Part of a small language model's weights: 10032 steps.
Each number is 500 + 50 x the weight over its row's rms, rounded and kept within 0 to 999. Layers, rows and columns count from 0. Numbers have three digits each. The size before them is the row's rms in percent of the matrix's.

# layer 5 MLP down, 384x1536, rms 0.0469, rows 57-338, columns 432-479
106:483518509504498433494545449526493676389492440554506462508413454606476493511557493511477433486496446489510486577448507519448447536501395442498570
123:443574487554527466531523559517540515490500517515447498493558416535501489469466501476554505546514548587558492440551491442525473534551517451488519
095:532502580439528461514552426563526531486498503554497559455601572485509489503523515529514562453481435555487515507486448488538495505514617510552447
101:430513504558624517427515553464431536590443483530515493467497458552536500448531523423483501515360498538537495456557477561385496512488504539483476
092:597485399501410488469514515542451533516413517559387474508447410547462525468378486588448632499492442473577479478490407540454451477546548482475501
093:395490490510542585527526459515485530473446456488504465496498504551530519516454489464468512438418425467504518444542413503489478489449475488488504
098:459540598499471426569465582557432630587454597375468483571508486473448538422518512536471536470474485458530542525463420523450460534586558480512554
098:516516553511541499446469461483494553516392606433518566644494469588434498423573500560435410479600403477443480464489563491551511521500508435456459
095:424520481487502502414525606547521620459523489435479484484502553439451497587504543548508542465474516493554407581520456582506484538505510458443561
109:525518516476578470504506514536404416473467331536469535489463550526490527560545495450516511535415563555512471579522546504411423481510541536533555
112:488472524590508499529555529557507517476551493515463494517454431509555464506536503500466497483545521464562485456511506497521528507567505405511488
099:531488491457505508493403531593592512439477525533488524519494518591483486454571526519528487503453493538446456624385448431511548554414545492475426
096:488575450594493473577614570637476535524459547543491467457494545460489519572546450473567455508497417526529534516550474457470490452503435500449485
098:512432480499496517455467511519458480508436597526469489473526481464530442450548479499528608496542558462539557551447472551542496490476525526575418
096:478518482473501426495552503524478451456583472443427472405584596562493477490543493452367441482447531493400440494486439511485459501422435521451403
097:502412507421502513480514536501599421500467547457535456524440529635534454476530482533510547401431517546503471467451449491490438510533471652548487
093:549495496489510560413486435546460494508553473636453517524548422452430543561556457525453500403523615511493503481491563567455480507502520496475432
107:469486471445498521592520483572509536574421432523490515507559539546470411482511509476451527562496495429608459580472505514500455487422476618557488
097:431521532525509528522502496448539461463504539543559441487510543564572542490588520510496515389556520432468462435455458446482505433485497482546471
103:508448574532492514507556490500486533584503553377481607473498567570494601571492501484476569519483457494507399452486476453500487531536483497494501
105:534478418469487506546533387489475574514416576537490446539484529480541559532439527447674527495539513585544532482489535466452685515480524476565558
101:503532523531548584526559408493497559518511514392555490488446498510595460492493484546464505567541482547574503467513495539479473497579463481444554
102:487405490486513535503571488463511523496497477526536508452461517465469553470540508495483490539446541496488417519494483562595502482543470555548548
101:413524475456446541474563470495474518536487507461502456529509491383501566532575502462558561515381533500518450577463521529469467477551409500425499
101:535549490594462524460470585536461459448575560505448432486532445526508495537551490500579419629488463515453529521529480491512535508563479470534425
097:522440448531511531534560436375583467492470527442582530483449448567520644515559497458444439542422394498521471581511531525499544523518550482452518
104:461498430642534475526493410454474618502547550519503502500512470544479507508576459543509474492387556477561473506498541503585440520441475556486430
095:601435571465498424502452529530435478539506483453430496468471527473566507498471500552390522516515518507539627518571470528484451516542623481549447
100:493557510553453460494542498476501558496514460518462519497525450455516484471400477491522455568550439460587497517404517501572546472555468599542544
106:397514519551398456434486534561520616509533521490487451499516662480489485497549557420472450535520495472468519550499508489418520496488545473556486
101:483611490522481478466480437495589428590428445437523447679365457428472447494371503505434561464468519490530438442521492515435430457497454560540523
108:561541514431511484468497386376461540519478498543442535454485451559516513490518523569538332524482526467483451449429528432482552475462646406564480
098:403545455563463475502478420507428543499531541509477486486499575564468524507515539488490540520499533529498535463512468454497556497466395575438505
104:529515447554496480536523501499457578446527602469510448498518473573537417528556507493535528471538506496511454526538496554503538495498461480481518
101:448527536556543494513619460567477605401483524541434533431399497560472506585526557450426521564390432481479386487517566454530604526521495424513520
101:530542508464453477568425491553459421463442520401474514595502516436465518497566547414462584452539467471441407524544500458458549468412488574537550
098:491589537521613528510511412484440518476396393376517567461415513391499489430452462537466552536619515476508493495530466508468532518538524468494548
093:503530438661495461549538537521447512477466456521493442477387545438624477561560517579407438513474507532504540483501410529523565539614533522495445
092:473469463515504496417417463508516525494437538400442525585611474497569524511536458401549512544533488457492506479474495533574532515394487583462445
100:492459614499418561464458512423437544506390482486677504519523387586432528364502525447496564466504459538514403436537548407486467520518438475474484
111:513500541537472540595440657466480525522537471555434497479499499437503488496461509499389418490545534507499480455463452546483526489390521499430447
106:486466478529413537649411577520582446505488495430418526505501451586499479509479501514409507464514494404512447397504509489454509496464542456445459
095:519483465503435522504558578610558427494553489515495475509594432528507518447499535457591509486515526454519506545520503560475499557398475478449448
099:571537532469507523549520548537584394475498437524449511507497501645483445428604492425493476504425520455486394492527563415540529474516531495484505
097:460406397526427512554479544554477527498483557505504516510460544460488451564493473441519512511492571485442507575503519487525533521527533460499513
099:463437430554522517346572465460534477502428456446391495582581470452469464453520492531490471560452411546481429568465520520529689495454449452474512
098:504557484579541542572507580518451532481502538527510522525600478479464454497473509495512376519476485439497525402518555537429446486426469446459455
100:517502542555505479482500440509462531495485447495578472481576529497520503475515488436519494526496418464546473481497500489413565511462558430503476
106:530453490460481494458580448418473471568577610579521464479507498464509515527547486461485463504405462518419521563459548537475469494466421575416489
100:507455400531509520424466483530543416500501538524529497463574478450435515567536464505409422478519522539495455510494443444475553508438454522466456
094:480507481542530451435485509526475491471418510558501568425611515482469463494475530537448492566493556479565518527478542531375423479502610432418516
097:464494550526461425468495501517493444594499513468525568588574503598490432448499458489504504561525449397571492475505472488511443506469521537503493
103:477481491418468579425446525486427416526441499483502523445523534441527516493442492479543492572522453553458543644409535499464506485523404572460492
102:446512447451508508453406495495576409562560580562509519506442484532526456548504534413476556414456505491463422474538525508482557494555475486520586
103:469474449444448426535469541480499417504528453453494489485493394471523466452449444514509460505527522513552455554468515555523513514452522499457471
096:503560544426505492496482450463531485404491522517555497542519547489426518554494523416586543445498559512466476499512529521488478457552431585496523
102:526532528534514452561471562521517487496522478518435519654559455523393477483440478486490486493456488457462515451501447494564491505534576510545474
104:487520405523461510499628373480468466425495538505456433489499497454533484465424453461463626513524483486543528415453459432505471448540465586531518
098:589485501519540478395465509471484485522572476584477500528578479549495477494546491441541599488485489518532510453464490537505439491424505411516498
100:501383503512508430559527498494579462415550457517423460458511538532458485453448496501407561405512596481455495431526500476517441479538569599480493
100:480448485487545546615562493574555426456599437488397554586483554498497540517461504491466465491548516503378515506482520477449449464527568473453531
095:504450541505448546484597495487529517502540462481574464447467540546488576512469473507496518444532540551498444533531521475555550506593516536526614
100:503528533514508464545521547460490476533563472517502545601532494522492424526385500415507475530543509426481549501477598543462604492526420464366496
094:505513476467509555386523425515490355481490495543475513436575453495487548522492494549479557538444548524412489468552467462465456458551453455525462
105:524465519520548339526509462567491491471439476500566450566489534493514495486327522476410551382474446490526502467541405542511500491511496414502563
098:468486546489480546505454477602490593429448492493434536497511506545522564523519480489504420440503418502548424504497541480409547474481524550480527
102:518554490521465470599577545479567591532560543481564465459462550614483468516539469552452541591454539528484472519549482476516480531503541535518497
099:572497572438521416508496521507493470519551477576474447429517468570525435506536512454553485526442457579513562506457454382541503522390475578463504
101:545482478454507541499447529509517583546426523486481526529576497565464479476517532510493538475468556503553522516466458552477487499446437492498423
102:549519445490413567492530503565463582460527510500503450479441392435514512473380511487493569567488461469501517523537485497511495505519480521535447
100:538446439520490433475526562504477443535448350536514534552498512497577460556679494469578507503479515539586521422435484569533458492563497445557531
112:413530544495428420611473521481575379520523451445566501534508454521422499531447483528493519464527491561496431566541531473528594486497488400554503
095:555358491368468523631518477558393624493500488490561574425470402497518473472534502541549547415554550537484504461629505525560543536519458477431465
101:471552542589421499469494491536587533511439382421553531503510475481500568476448496534529451600480516518515490532459480544562494495509447442474585
099:526511546492390482521393497593430488591586557520530504422399526510465472519508498496528594545428508513390499577495482418478488523515589440547562
092:500463449458479504446502492522471364517483497517444512464466517533477598532456507519551436564557418568482566409481506520486461420506555499482500
093:540455541489527557482491557444568507508524540608455540462450483431577460486437459538616454532644497534534469633397569589514467506546447523508551
102:433593444573499462509511444427417516512478478491528446387505542457537525542513460530466507572499420473487498490467456497495394472499544529468500
100:499523496422522526465512487461503556502510487564488471551444510558498502429428473510487574582473496536543584490496450455496467514592514502521564
100:508555475539472464498534462407538419524563472567499493499562536548554616547450526534559458565472451543486509472520424522476470542483419508556457
106:511496526565524465486538539519444569474511485537533484479501480480450444506548491523485438497493536482440558492510517478564499482418616535435410
103:529489513468548484575469495451431486461514479572483503426572499445456541475560494472494481447594458520480481523454465505457458491430456474513540
101:561467496527531557472504423517479604462451552456520564407450531449584442497408472446637447579449495541468422502577578512423514531500531432516478
095:513474469466462547557525475422482555500548568432525469425479473504472490452447505456449505503439454474480562561375451518578481532498492560426464
094:471477411518530497408528525550546479490466492569513450561587501353518473413471531484623524524534489576465534504544562492433516461487452574470414
099:461398589477481541528546501454477507478469421560428516532455518514531500515588548435390501535545488474457501517473521513497551502502511557510485
098:557440482506536442482525441466437448484547486477467504543450561435547492448525487442545555466403460493522509487497487599513545488510593370461543
102:610443496511492488553539442548529613547543463493423491514413403569527485521534464454582510469470449471493475462529447476532459511537497513496562
098:474509514429530496436546509519477484574515505414445527461538462582494539468562505553464477477574568512436546458407499522492479486540379558457440
095:644501564467439518512566406512562533521509459469490505518455471543563529599449448453384512498465527530532562480416561493540415521445484455519530
098:552535504565540453636536540577420514463536573552526497513523477504623527509519491536468524526531556511531558450478458486461463468541489528476519
103:484534521461519525572471525494495526572498525549514574417446516371512530552462503518557496499547559542544561490566431554486561512477538541575496
094:489475553506527518510450531443415608547509501405489513471526487456463413559547518575455574623472500506533509417570510527482527477594510534627483
093:524506517608447484453561546550445403480525483581486528594496543375550547524535519522510498513536508559420506530466431549522515437529475579542598
103:524571542574462499485490550445454441481482507476382545425469575558512531488565501582515434501551496502518531488404609509525464536545577435473527
104:514458412413422508542535548514597516571628554500494551509501461506476498465546529561602339449546500506584554524432532456488485463583460398497523
099:491452441451535441553480505508482464519570510485566499555499594568506417466493465486520485495585498563462488493476505529508478481502532539558466
104:545532471580535483443429483582518458424496544492361569576592479455519495429507505491410479520530574422445531443513413513446451530392527428562494
101:485504517484484506516568472443488460547446450466674384420518445519436569514514452446496509572530465524533510521486509479522480479501529546521467
101:520378493558570483551433491544371547535544538593569447446498476535492483548524509488463626559511543485509465557557596407442528510493430495470515
109:513565512553481512477357477460449570515518560579511455504478559459487517416554531487582506519417476462500452510472502475569562503542549492423593
100:563525477528520520500576519563503431445481599527577591554497483527524545436509532453499526545520503496560513466488494529478530496599429551500532
101:544440449532514557531468552481541522468602488507578508403536518475528468547610488514539390538458484559510535393439481514491460489482478492497484
097:518534430508477452465476520539504371470563553494468487486556438471522582492505494469675565487507497445541456442432513478620517566524490506646484
098:468522457484538434440503414441497449489454557480393431490401488455521505488492541478382567552469435498525488479495384556495500549608532553512568
104:466451526483479542589496475491522667519511366518539486496507495528519413532542484478421596526502546468504451511480489465492557522460464421480423
096:464457516543504616483465567460550484470446524510486534523450516590482518537404485481553480481529518510473478463519487538526565499462489468458533
093:499545552443458519495534483453484444543437559538553514493591551404578509434502460485462529425507514562526492611572466475551477522569496592519571
105:542510454515515515620411625607520512511468584563513522539401556427434540513588507605460560551470569541518613523483515489476558487453427491536422
103:534540519491494584526432564584487426601496533435463528510474468508483485542483525455487493379522492497509491491531457424455499538532518532477525
098:574499446513560462548497515479498529519555445515563476545517544479592521527473498479618485471471447509534594468519539484581518479582471523486548
096:512450525486361477585484600536507384472553415519528473572492527534396499516562490499440389479509501459497579485509484510496444482478554540485498
093:568485511545525496524387633574552461455465426446551505386493423536482475537446494480504510410396486453480499553495448532509523483537403470525444
095:562536509596530475429473460476516568414470597460479503559373481497501485429425497421523497542547512479462456524552460517468502484422474505488474
100:462560546555568449452501466499466536439483409583451524482526519538419588519506536421568574467524490473545495557541489456436494527534531603456466
098:514443496491377503518490448412553447560532482452475477508669439525464503597504476513551503462586467517451597422518471431486446496506479367596538
099:492555459479571513487558433439478481503482508477529465531550499418492605472553501594570536569588572596540482373478503450543514509522567519526463
097:459550510497429529525527543533482535512466483466494450633495483523437454490493511535469572500539454487491457504447406488446539546413519490510511
099:471416522447494517469584546474509532513567441511506480510502573544543503531635532472467583491456537470551439493438454453469445495585468530530423
097:559424535504514484512475447487402467537533453533459473557543453406526524502552512465387452468518381436604539474456524505495525462517495496441564
097:452493539524575559447480551459480562447476497485521455574579509473511445538448505556492536508489456554483453500501502486569558484530486412495510
093:439556595391578508473485392404509488449511470547509564460450430609563472496444486554516529524402505578556587462443492483530378551584487473568493
100:512481500597546463513497411464530474463433486457508544563490435461555521484471550476559556467520515563549502464475533523432469509512586492493519
100:577523507512576535467447547449545464458518484529497379442524488523472460415424496410513505493460473481529552486511380468538437472360504426515527
098:531392537392568541401489570586477408486452389539484569422520501441570437494504455412616432499545420475458583515516531526505508537537518544501539
104:442515486524503512517594505480487391470547539469532482533549526615512507417500493514523561479515484536518558456488481578370484486575488524561443
100:515617485480547514522500432395506454525505437440571526679560543520500515499516500530549466516552566556388466545516468448518555516592489442504465
096:537461518549396486527476477459485465488474430504480542555478573478478534446403521540396498434480544477516507561472561499561565482530438491484548
105:420516425487394532409522455398568447501431539484485456577483569420409529382438489575568580504482515415505502576530443433539568535523503477517551
096:432533438555484565452532532527439567497532640464517497431510504546492441451534493434551491411520413533449537546433535521478548526483496465467497
099:483486479444558456511408560430494514436566477542456547569556467482476474437539505482436505455580452560446555495436395512475587516440459646451562
096:460497508465556574511604477514495508541480472378512431460395519478464556556525530458551516510487476494558445613452472464506453486533502582410517
120:521541509481427500522465464536550572549477570388425482499505594530491482467508525437427469571607483450514518472529530548488553514470552414529484
098:505437487532589529550400540531557613498465426476416521585365521462490464479537501456426489579464510359495498531524567495493490522587486476475490
102:447472477504515576539412513573446572516493399481404535512452455530543480611548465543509632548464542400510458474536523555495481535490480441513476
100:499446419478563471498441485461521478460500457579503471450480468500512446520499507518514403530514516463523544482440504454565612459470362534594430
104:516526481456528527548471508477511560513443464626509477537594540554560527532489528514469442481479463476472527510536425382516367471472549384465473
095:473545438476531485458522524399511501523489470396626497440529558429483566473620517533522502551653569506436486530487417508476430450474463489558472
101:431517535459557437453401490577460392543459481527540537481591473430532519579534476423563447416563455595537484436458481604460541488464564500484480
107:478533504506527523521451531588423585523487501493444589555378512535614495447444503521532533517491541485500545510485493516505505503493490428531516
095:555547573528425544500533458440543572555393481466455561444612514572574472480440470483451438443474454427453512407533390492534479549464481529495450
099:467626483555475503525495443527504498413461562461555524438635518545527530474517517476458503494581540543484472466458504541509482490547426632491543
095:499543471554532449535529487399465497483536436519507560370622502606477482507465502507493449478586450563514418498471458501532381460488520597495495
107:493526521530515475532405542423521462467509492521458507465595468476552470480443483547503556488530512479557478468445413506488411504522500549450491
101:449477542503492555487536431473480542531571327540487517585510449539474422506449470549435404434530460442518452429494478504507454551407501498514465
100:571472505553523460418521438554437438464507463489571462534457477526462525434500505543503431555518477499531480459470547447514513501574451474466405
104:495466519514515534475463591551522557514539487416546479486475415542518504586505528435482424602462565416501458463461445484504490487466441475519442
105:477553463479556507493469556442495502504505572506511456489491492525493475523492486500470450490582485483472628435393406440490603529524431545493502
097:546503481486429539448503517455448628506569455372516481506512545505621452598451532537466451485533629483490528524541558506516515539516444503557529
099:473583488443444480529522517502509455478468501444430500535615441456465457456449477489531488443466513470516504498479493541553501466524478482530476
102:498520422462519463454553466493467508467526438467534525448428436494526433472460548544425546546397539457542461538505453476577489480503481562457394
101:488483488580477451590573454522392377504515481514465542581597475555517501538487530521512554512468450478578605545497505507479529488498498514484406
098:645447510505448459512548506510542444467525509487478550494471495447493494497456428544421467523503551494511510527459543559543476501533611484526369
097:520563579523539514382578437495505475383507502338458485404468470471555495512472529348474519441474496529462460515521490495566504515512403464552515
102:450480449441457493412562479538419533508552483501512594423514508536480458444589547580380385499461500495548434435556639530500480459526445513540498
096:497521395568422572591485533436499487450557520573457497526491560583434384525519499448518561559488532549466504500564602475550485510419543595559500
096:473532461554485534518538469467498462529476570523505546509489497388523502584451539514513508476505524507438434515434561455411518516429384406529445
105:462486480574500509487498489550473447502447597541456586484559509484463546476442494424534422501524491548509462473616490531529509519564483543429563
101:529517531491501492535529489495366435561548531497545548509602503518507492433475451577568561476486607548426527514526491432515472485416521533490548
103:577474475498516457481509455484528540539530587565528541475502505473511541508604499525475439443494496468517448407481508461498512510549522438512493
103:496472492478499561491566593413515427506560459539609590477603501597527502498465488424570471461514426540516567565548505486404499460590496507424474
100:576514473538525479490525418558435463431516415535571544572567551501481524396402523486619542466480545525467504460578656439463544545527487469526466
102:513497464506509566464535490501561451514545473444531468458467406447586516474476491523500477516462500617496521497593550574448475457533470467477499
099:547445541389538518473517559537599482525559417545511496621478511405634485442427543543521557576482448489474384491473506442495507523544510482490520
095:546474504450441445440465497484528512459581507422363522598562573460507442508434518442419560484575501446518539474529530449488473482509531582502489
100:471507518475582532457471480466396506439415522574438535517468617500585538478567491474531496569473524489500417530506563436580476541478505524533579
096:540457546524564456433505446503625505534483421488597523455604572505492546549531442519489467566523501469487437473473460572506543482563501606628518
100:428524563442511627533471478488463530556551472547498476460570502502473498507528509493470467402527502466482500450441493485432573477466603499581570
106:599420459549482488468487525522612412590446533500497436536525477509549579549505477461486486564531477653509607400432566502539487490540531422518605
101:469488531511444485479426539572504571493490422546516527427510481521467428480592488451376436502473501524523545470482582423526543528470629441469510
107:535420521492448520529477573562555585489474561474507490565540436522474499558440508512409531549439537504454498418525493478588487495485519459585471
102:455482449474459462554454458502485473450508531520466459519438531481469469558396510507494405570493497566524440484477566517494486509500525445538480
103:568462541506498515507515514546486531475468571511478448501515481609494554447624443565501485504452466490502391503536452516479564510610560483534494
096:433507550445430589475481483486548442503435466508470428430499514582497442487594544405585459479466536477523489543500517549468500550540549622561502
101:491540477468506487471578480499572574497485550497476566418602456477474559469477473530547480595479447463522491594616514524413501433547596460565598
105:508526462504580459397599483492530323534535559476488449428550464553519586576476520480553572453413557616595646465529517508437555488541403556565514
095:481522537504559499451511495491481551471512499529427464461546501421466564477503466503455476527471534476530556546405553459491500481462514622459502
099:553587519544460525605464533432496507597539548425475534515359591468539460452577497516415587506493538479456428524509463531548548530464440494438528
096:550522481514511497491511495452449432526518533454564540499553460450491393403544512556461559479519404440498522456550515489472515473425536431487519
096:571534479499569448457499464518540501519480570478511511559604554469497484558534555518585534450495488541578505520545498526536553518468577455524490
098:514475605511477531574495574527548522430582523521387432508482440477443502519518507472475510481534585520523460534476435585553558490496455561443576
099:472478518456516540530512515431588574454446559583512523469406462469547612563578492639526467510512537425440501535559545507491443507556483459480520
097:528429525466461528608569485493552439609488514446558458466645496535457552593520537366491440419447510570504527460475490538560496476446549491530494
094:498505545508480441497465383503428430582540508416516460563558583582492493501493511468459537476439476509494537393445512453466523467425468570487365
098:476515473529434408425477492527578525453566546545502404474524516508395498525471534559506593611426511562455512506537494499495482499490441487537619
097:464467516529471489451447533490531485508446572467546486605588444540456528497500453597535453476456520463518471512490456518517516498449489553467509
095:505570505491425504560523474474535576470541475541434431378439488517414556514356514430451455528466493513481537505589535525523491527456546504455499
106:514442495513414530508579496413546458536509484525557531457498544414497425440534496493520447511513568516476482487576555465498446436551431493480498
102:445474456520516444539514590530518414520517447507582598604364541522485575536439516491401484500542524485515487505507532441542425480460477574565564
102:582526560481566500393518513518506437465442506381523465518499439504507427618465536543455487487481543470537425540498486596550540488443518429458506
099:453423508514489478528489399572501499452445440568506554631425508384551505482485466481556530473539550528502402446558489493470633464491488587420505
099:419479537492445465498580561456572409549533544506496513502564557514456448526484483521501512428518551556542500553535574551525495463457534638493538
110:580542529493529521518497576610469577521649521608572471508610435518489474501594496482453470561506448419439507551528519472528435501461510489442486
102:405446458528578501509494499503493439511444536447480550553405427424514476508534522484567561532487462560481612548545527403546573531553460591465523
095:482499497468431529415517582402490572553447410479535591575542443443512507511502450555522464396571497489571485519513414514448447449598540619556456
098:487445459425483532506509565512407387581569563435487534489446453530505464467414568534491487517511470510500526438545422568596430536489510556455475
099:516529486412571511511432549465513491490430608474646505514503516498482461424497466555510515505486483455514525416481404497494443538548438595503495
095:537470436484475501497501562458537462530488441472555542480538566530554469516526520538564472570540471489528453482461479415523488517541504476555544
098:465455510452507552522446511588523624508523495434559520465509511528530507491464542429472488447545474514538426519495472459482551476320521448467486
097:493528539454390526481494559498486534477559510538494485583523479450535499493513455487442580515484529492579488476532453529493569524460552495413525
095:493506564481498474527533430433386515513548390466396505452479399526509495539532513454426542533482461598520566470556466508522514535528621445446466
096:553493536527582545398480517408518455564533577598569525581536580444484463468509490441547426530461493516474462532460467427588549499485470466566514
099:501552439412419468540390549520421571470517506431503486412392522568433473501518476499525431567544565477488475548442481508572492514572526514470505
098:423489455441536511565560431529478504534480480476468476522440383622465461546545542516457579449496498502405542531563564515442550462529552532509579
099:491528540441510514494435545448436611480541514605554461334486522597564457526503481481574480607519529473490479571419518569476459552566531473432498
100:494499556491532451430541551500534483520484527527497466401575553447529490457605499520510467533517566499512453512537513505466542490500588528467508
108:554478533494374562495555401563538605512452529595497499471531504488553406429534467484536511419545633621525452429393459447488432498411462528494445
095:515571528515475537403491429454511467426566461506489453575427487625472510492480493518555587523584506548477528477483511561535466535467399425544522
099:547495498516561448493498468418584467467537585490563426494520484576479463492399572540682433456472538574534556385474504472453464541573456520510512
106:472494466477498527554491542494556294563477551564463530500563415515522518486451485480623497514542490542504518496505548480472398480457516516515458
103:464466510486438493513526534477504558474484568457487388383395544494474513496518536556432566532420482501476515431526550501526420504576529512512524
100:466541520673584471470530429504494517461549602470528491479482546490518541501502489559436522525509483457492462614492507491493562520475486484502522
100:483501529462483487409484535482449478503530497589517493542617454427471450489593500506535424438476557489444487449428448497424550518482463533552454
100:557534516527463454489458507549572481478550520487455494532492440537513525413550522570530571541472483439529494483585498409568604524533456435499437
093:531498569435557481465471581568559630495473595464434468483471498449530514543544523493473488523520560547465435452477464438552650492459446443505556
096:458510516461574510422515493587532549540475439471477454586495456544541585485513481481538477557448481495530479537487437546501463494595492481474529
102:560568428624552527463503490498477516478481593389519518535487483547519444531421528456487484344473485430454448492508562436523508475498561560555512
102:408478521545455442521431417479528550500541426575527574515429504457531500484465462554478479458473528492460547527485481489575489509425493530497466
097:508483564485495484511396536539495498576492512530470523535430476504475445513521509504581566589428482420498529518467598523501455524581585530394558
098:505533463471523471526516553535507503443480530548567523581391489535533483527525509504482582479441394531510492456500532490490507518528479381465474
092:493495534495542468420548460490452450504384526442548556556412432425425521434548511433541567455530385543511471375438520416540424497529475429608536
099:520399522539507553476486462623551408459508526500503434567548479485514525461629457460545514543446539515568516519515586466414537533470539448500488
096:411573485504547529512534540504571493470478502554467462622614499472476510484474478541655445575595440527511428550503516498477563513544511579468524
100:523511540498533418530512457573453499529561444501487481502437540451466541383550484555564561520609458437512575467569534475570585461478543574507566
100:568493509457548546456461566573619527376587480516515509523550568539509482486458531561565425586555491549482458472510500472536432497495508506509426
103:530518561551517514497527441571582431583378448445555501430455470464533485477517534480478478512548468610463503533414539496443505517462495522480547
105:420525461453530563459415535520550431546503478480445477407560452536510537463435488535426458510496482521484546500504595495568543508569504515549408
098:578508544489471514491488492530452484463505454475506456470507374547451486520555452547426543564553444524469538477520469507416473544612540530487524
110:436484468380409536457541415501546534486478465566453453512532522508581582484486498493529496570487461434477437502518524464458538465507528485510635
102:403591496435463483558358572455529563525512426469493510449586494398493459494501514503507498467468612491498389564469455519566479474501464463478463
099:533543546445480526435513523499487375454465591445538465439514551510500490499563579467472452512448577538505537440443463534603479511613369526570565
098:441507497474500529501509554428484533602493410493511494541441480427568479464538539501486447456535548474438532493482601501430433483475521538515443
094:479480491552562503570504525451452427527603531551616478498588520493487523486536463523584555433530522544520462485388428567478478486580498581529399
095:404463453518599455376439520442567436549534479505487520442419539514512539490509545486432472572555619559475475525490504526518479534435499450529501
098:490456528495495515458470513517514481518573484519505531430579477508596501522531450513462516492568452442489533502429503545467440461555459515538508
097:512489582605419419484389477470456482471563575580522546500498547439525538480440526494533473466470446461568465521478489475640511446504598588506514
100:503500526415592533482490516504549462494475445512414489449495544524517404544519496502483505527431490431471512407550551406474451466452524489441536
096:487504443535582511529489490574488382518520541398414467536484530482436484538466540408441556536528478499493570514441550580413422467479522566498493
099:478486453541525442513512473458558325564482513546525488616537506472446471490435488492662488609494468605559521484476503545429476468396514449525459
098:495453481551528514565489505489508513538480577508528436383459568530504408446553478518534424487566583463473550521528655491488458460555545484420451
096:487549507425480530594569431527515517524472463439534454463471501504457560454549545467514511464543490527517510415526475541515490489416525514507536
103:500462508600482504372493558529550454432503587583493532566560415451483516529466500499439429491518494519550521490664473545547458522566544575560563
096:432424476608393423498447502555441430475472578471549427491558495430477446544425507513493432531494488440551493432433452573482490492588459494489487
099:536555571515609513467471422509571414538529518505547481446596495494490555507470505403402472427414493541501552456526506619506470496569547458471554
104:558537450574488507450484527545462376424514495616519509484408521487516514468482482452524498414478401573516493542492484422520575499477438534442608
099:449467456476488477444504541461521510505532462479545470477473424458587485427521527503563461499483549500467505542448478519565540452481544464527449
097:572488530393532522475548487471483500491427515503447502489598494549451522506420495498549520530518481570537495528497550554557495459550501485447511
101:498506503567493500475479566441469489455417494479553495448449538533526568533528500487507597492546443539450452513442564521506515491535478460568450
099:426495512482462417457496522501497513534554376464545531506514515493563452470421492602580584582474552482556538552491445484543591498430556494538511
099:474494522531462457600491541610553528454437476551539557532505514471494434533549532501496524481439403520578375361544455504456485521513596444480496
096:573542519438546515469466487510545478504533512444563502587502533454555496553387494462409510500487452400421486467490522488553544471509574523457524
099:496486438469543477539558481428461550530526522639406482479513503562434505471565495475494574572527469466510459485580497446526492512518513518501496
099:543606468423530442479542546471416605614545484481402503518462557360455559536501514462481471476530535503499567522513416439537509511543600402534431
112:427520520513580569582475577527469503489399583345422444501429530560467434623547501452290525509444559486554592524513509501485532517469516556481497
094:434432504493574552471516642548516546452557505527569507435514494524558434487470466521563464465483523486502487471556525524472475556511489548467508
104:488517446482483475444493509517489523503532418454432580547421469559453511484497465464451487512546492483462529604534555519525532520567562451579481
099:500514435488475500517554560377447460512438540486496542452613418506469539489632468434617432564450450522441478470439459471503545474492558513468586
099:528436458542473451523522467601431584493480492574574538581465482445460484552503505512478507593573573505510493442496447523524491479438459405571440
096:513542560484471442405507415515401573543552423534439492517430546575514493499497536486504476453448582497434549530526472411480498564547501551511541
094:516517526453475497558399434500543594563482487392482456498540560475530484519455488476444505484488547441469529531527456553413485520488479543518480
100:529589480520535503513484490572554673472523523580426533489615475510506458532562483529474453547534538505432404509499497541470527539436524412491523
100:517545417628506527526531474457436562435516574481587534567555479512523485502522511490496391473403451494511410513451508511537458452400473530506493
099:509554500494471462436556507496600498470459523487554482513507525535539486462483550504618448475482478559449503477466508476508505498546503541476603
098:482428412540587492444464527533506340498468565516497439470506435546489552442534512584529554465500528532524470499498500501533484476499494505556560
102:459539525509504479468523421492505421518475420468529477547390548546498519594416490471524497487492467555527538488504441568496550531559505543493399
112:509415497513566570479532534465541572485417493533478515532487513512565482538499523481486498420453483493584407651461430472519453523542560575437514
099:507513489542506467473476454523482640497465603486516563532528503418520461476466543490481516501455494415491420573462425492463524513553592449429608
101:470597446541463542573523513534428516489487360503518528590503436463512502421467463435561460428554450473576443410473517496541509469442475471514516
102:484496556483505547502518421518500554615406418533495472642465542527502561524549495469503520467451527547526515517484576573409437480504508518409523
097:507471487497549473589560511436481506490452498501590537498479461453519467518435497541521515488496531514522420518530487464605506532470474410532568
091:558537510541466454528511466614452538469496552568485491489540547483564529517500523533590476445613451516540471575517454543529476473511536468445457
100:457471550483549568564491553501527471503472595481467503394425468530522557499457537444656487550433591487444448432537495423459548534494520498510520
101:458427487527415511519629513487516401500485537527460500499412573470443421497474480471536453438547492470515389507487416562455533486395476524505481
101:483505529567550541529483579430549485528449392411493494521517555564463554604493530453419591492444492532534514412665372592467548526600477472506494
099:486540500446490551491441475528463584565404481582501495447387524508485489525496526586546434430508480571442570506476485487522586514490481469464484
098:608524399460567570537510603625558471503551454605470536509505446551554441512521568568548471536570519494487532449512490516485508515469361464458545
103:450514469431494498592501547439533367544511530530503481493573382488475477528481506498540411416587440519534502483530506422555476488533521563453445
104:486493501450477523468508541522518586531588373527531499588556449506474437550536493462475391519438530509571527591582476483525465521485562508518532
095:541491512487436504478541428484532481468430474553511587485486596387536520514544465560571443495503437501532541487458582491501578491527585481598525
101:581547525530477476513435484431459465478503563377445567419487494422565479463506499511592528421486527509467557597554480542519533490433542450431416
098:452446534530496518514476478612496557527501515560447644447479529583475530507604509517532501541532487477507480625476550476575513452561517445478488
099:520469508469537441378469550503545394537444480515525526374513561482484493501445510480537514459491588521554526454526538414418466494497479486391574